Weights of a small GPT-style language model, trained from scratch on English Wikipedia.
Size: 12 layers, MLP 1536 GELU, vocabulary 32000.
Architecture: LayerNorm before each block, learned positions, tied embeddings.
Training: a variant of Adam for these matrices, 274M tokens, 4177 steps.
Each number is 128 + 32 x the weight over its row's rms, rounded and kept within 0 to 255. Layers, rows and columns count from 0. Numbers have three digits each. The size before them is the row's rms in percent of the matrix's.

# layer 9 MLP up, 1536x384, rms 0.025, rows 457-478, columns 0-63
098:095128172133142143124136115099120167112139164151104115148162146156162106119101145134126150113169130120142064140113164070148073117108153141123160162142137133132196144141149061080124090132133136
099:098116144163114170099104148097142127126154131120173134124120200123133150135145150113186140140190156122143138123077110140143116104098111109184109140120086214144103139124121139124119108159107132
089:158133158122117123150138093120076106104138125166139131144140132158172088121086118085143141134126125103123158119149167102167132155119158122149160102135107174141117145116147154115157070099117142
095:079133083143182095167126064122166170120126143123120129141121158137136179150106149120132074184170153099074124093170111156142148123172167106081086137150255145138132175177118121153163145098132103
099:107099105071143125138153131073129105120117156159150176118112127150127136200184171136197093169164124132139111098151155102175191085142121163147078181131155086126155149166118117156078118122145113
101:165125139133196059144111148101094169126140104072100120140091145186098110131136209114068138150164135125131178109113129144112108093122123158096091130113132127094120167101161143114126129166162100
105:163161138108114112152078072095119125138133105125125084128117188111137165196133138105166124107132097163170097142102082126181166116146131116089104134165121162108103181142151128100157090113116218
108:164208137092143178076096152116062133110148142104071167098178178127130127208121150102143161088113064166094122143161160108169134166099137120102109094126146136178103128165128190141125116046163162
099:128120134114074178068092166093104181107144114108112106179120117117134180113142089160167119157172101123058111124033146093155130060180172150153146113127112103136101112175111206128122119174117135
093:062116134084140135179115125130138127099131150164178164121135114069100168136175174137160110168131107155142154138125132122151119115091187102129116140118102185168103114108177146136100139093140140
101:121138104146157107097102164059093146122131149159063127121164136106191164142165161072152154174134130146165127147117092131101108113139124141133192128130149097189167134153198074142146069082128105
092:156131127109099192134009214112146151130168140112086137118164135131127159105144174137120161192121193179147130116120097186134165116128127126096175110144059128121127117147079119153167072173073127
097:129144088102140124098147115138189133174201145109125148099117139106144124159172206134105152168156153111125125090093082112163113067136104104124142119141104196107151077156133073095119094112139137
099:115141168123103097126101115122074100132131134127124118252155100195099159162171136127117133083104117115130111161152123100140148150148144126062138189165153154122140108168143095100095138092149080
102:105086111079204166111116140204125127094186154166134102174171070128104151132113127107116146102127161140136116099177126113186128087102109158109121136158148110133126102131091146134201151119166115
097:103112129183164139074113169115110104099174126134056168183118099151113104168153150136138167168094098099187106090108140091117108087161048132139137092148145121142152208181198147114171051124125203
101:066135119103201066087143170088121126127162154134078156111137110118112131162138132109113117136126150157202184066095173092127087130163192123160108141137136165135094201160108139140130103164134149
098:133117055111183160096113111128162134127156192168123234155140142117121150113147170101107103068144180101137135130093137136140143073124108092117132103142208077072175149173154093152182072108122130
101:168172138110202128134098150085101090119152113122122144090187138161071140154179147121087166062116127129125144067150110157151158095133103135133129139139137132145151153077149123163193115126130085
095:133113166126092169103120132115144141120186143138158128149135123078085186137158096095104183215106161116081147101101103095101133103099110080151160093065097135155113141148162192151117152168138103
092:122210083123195066126173077008124160141149120092126113122112139147191127093140124134168066174083099181115095100119179145155128118115179096124136108141122150128123161175120127163139144078144135
098:142124105135134076087104135088126043125130152151126096166097119108170111163175127093093096121128072105127086161128172150110150104154188107174164113117132145187161148119132120129151139155139129
# layer 9 MLP down (transposed), 1536x384, rms 0.0251, rows 457-477, columns 0-63
090:105175137108134179132074113189143095094105125156130194123164107125115114137124107107124142115149111143164096159140164117131161100144167104103189149104086108128139076102080129132109165086041087
102:096150134105127107111055149139097129129138142148082172097156179097168107187109152128138110156131118051142156123089106112108124114126107162163130156146132126156151078062130069170151130110146120
090:112128126119137145097114063140129090119156107128124129142137061143186199117149164136097093103130119113133051170155143093107110147160102173164097119133125105108108137117073108150113132091148125
099:122128145147109122127058143107087109147108155125129155131128109135084067103148088079078150112091133141170124173136119102106120190131107110187105083152066148106080118056146091092134092141183119
093:104120123123138095143064126119091151119052127112121084155130121102110105120156133142142122136143106090098111074123157140089174179180153049150124171075145148113138102182105132090127153145108060
110:119152134165038150133066114198123106122160150151166131061162139125135084100152132121210157177118118118152110147150086148165111142114114069168102143142123151166146095142128113145153108119100150
106:205109167117100130155082184114165098082155166075132195116103111112105113128114162121158062214082128117110161104134116110101126193120151131138089073101174153084153162144112099144127117122116110
110:172192176057128095113111134066134134120115114158173127140147131120097093056140142117133097101089143139117126088119117081068176142149107151091094106180174121131088155130116165111125140141145110
095:136153118102136107216045107095121130144155098142126162126130112119100086132168131172128118092068118097121146036113090110148114118178188130129108176142150170145125098129185126101097150119136092
105:147120125192125118082140116139104121155154134106028115165133148186116144134087061136103123114097115082119117120132105132113131092148080136134131146170142075104121141133128114107106078152164149
108:146115132144198183132136128137152177181079150118138131146122188120101113108153066144147102149138128128098128152175145056138131118141118125080169204106217099083090110126097142105070108055218118
084:140135127129140138154000183162148188138198153166146138091138066153169126113108083165156112146123080112160116158132115128138126159091135130138155055139067141115146098097116122145068153138114102
101:110141121182142105110022138140186104146159128107136139115146191172108124110084143129135106133119162128155127196123095143143071178140064097112163173150106138174101124122130184149185122154176130
090:138124155151098133129063137096114156115154083099135152101127118112178159131107153106081137165151131143128047147091093102119116145096140125192170126149095122144123092070151156098168114182153144
119:131142132069171168134000156141151086165128147125095157168090121112077132149129123098120140145082074122090155140173144118094157114125166098115128183162158143136141148096156127121133135112255154
083:095113171143124193130056067106096109125138120142055135099090209110135142194134112126100145117159113159142104118122086179138133128152152112129143164114130145142115131134103113099145163065061119
099:108131115096136112132056138157102122122157163071129088136127050207100075143102123112107110084119164126159111096141147103140080107142160093192114079162099157123084172166032182177100164102107188
102:156110131073095153194159163173163147103151064131140136133140143087128138184192126077113122135136050121109140083108190133104119160126150085129126062078087127177110122089194132087139070105173153
111:098147128135072194174057144149153141164141147139134124076146103144089168075132144074088134116185131150135138136153112185198119123105133150137121109109111149082137153118140133169131069130175185
093:151196123107142153125068162157130074052106101102122127080107151119112100107101139188198127164097105134108145129094169138100125176121119141174128120114131077108138188157139067121068185062248134
092:158042131168087166071192135164097180145135155139209181195132083159155148100119152156130222111157162148145098135094084106115112124099090190154155158126173078075106107123089190142112119159239118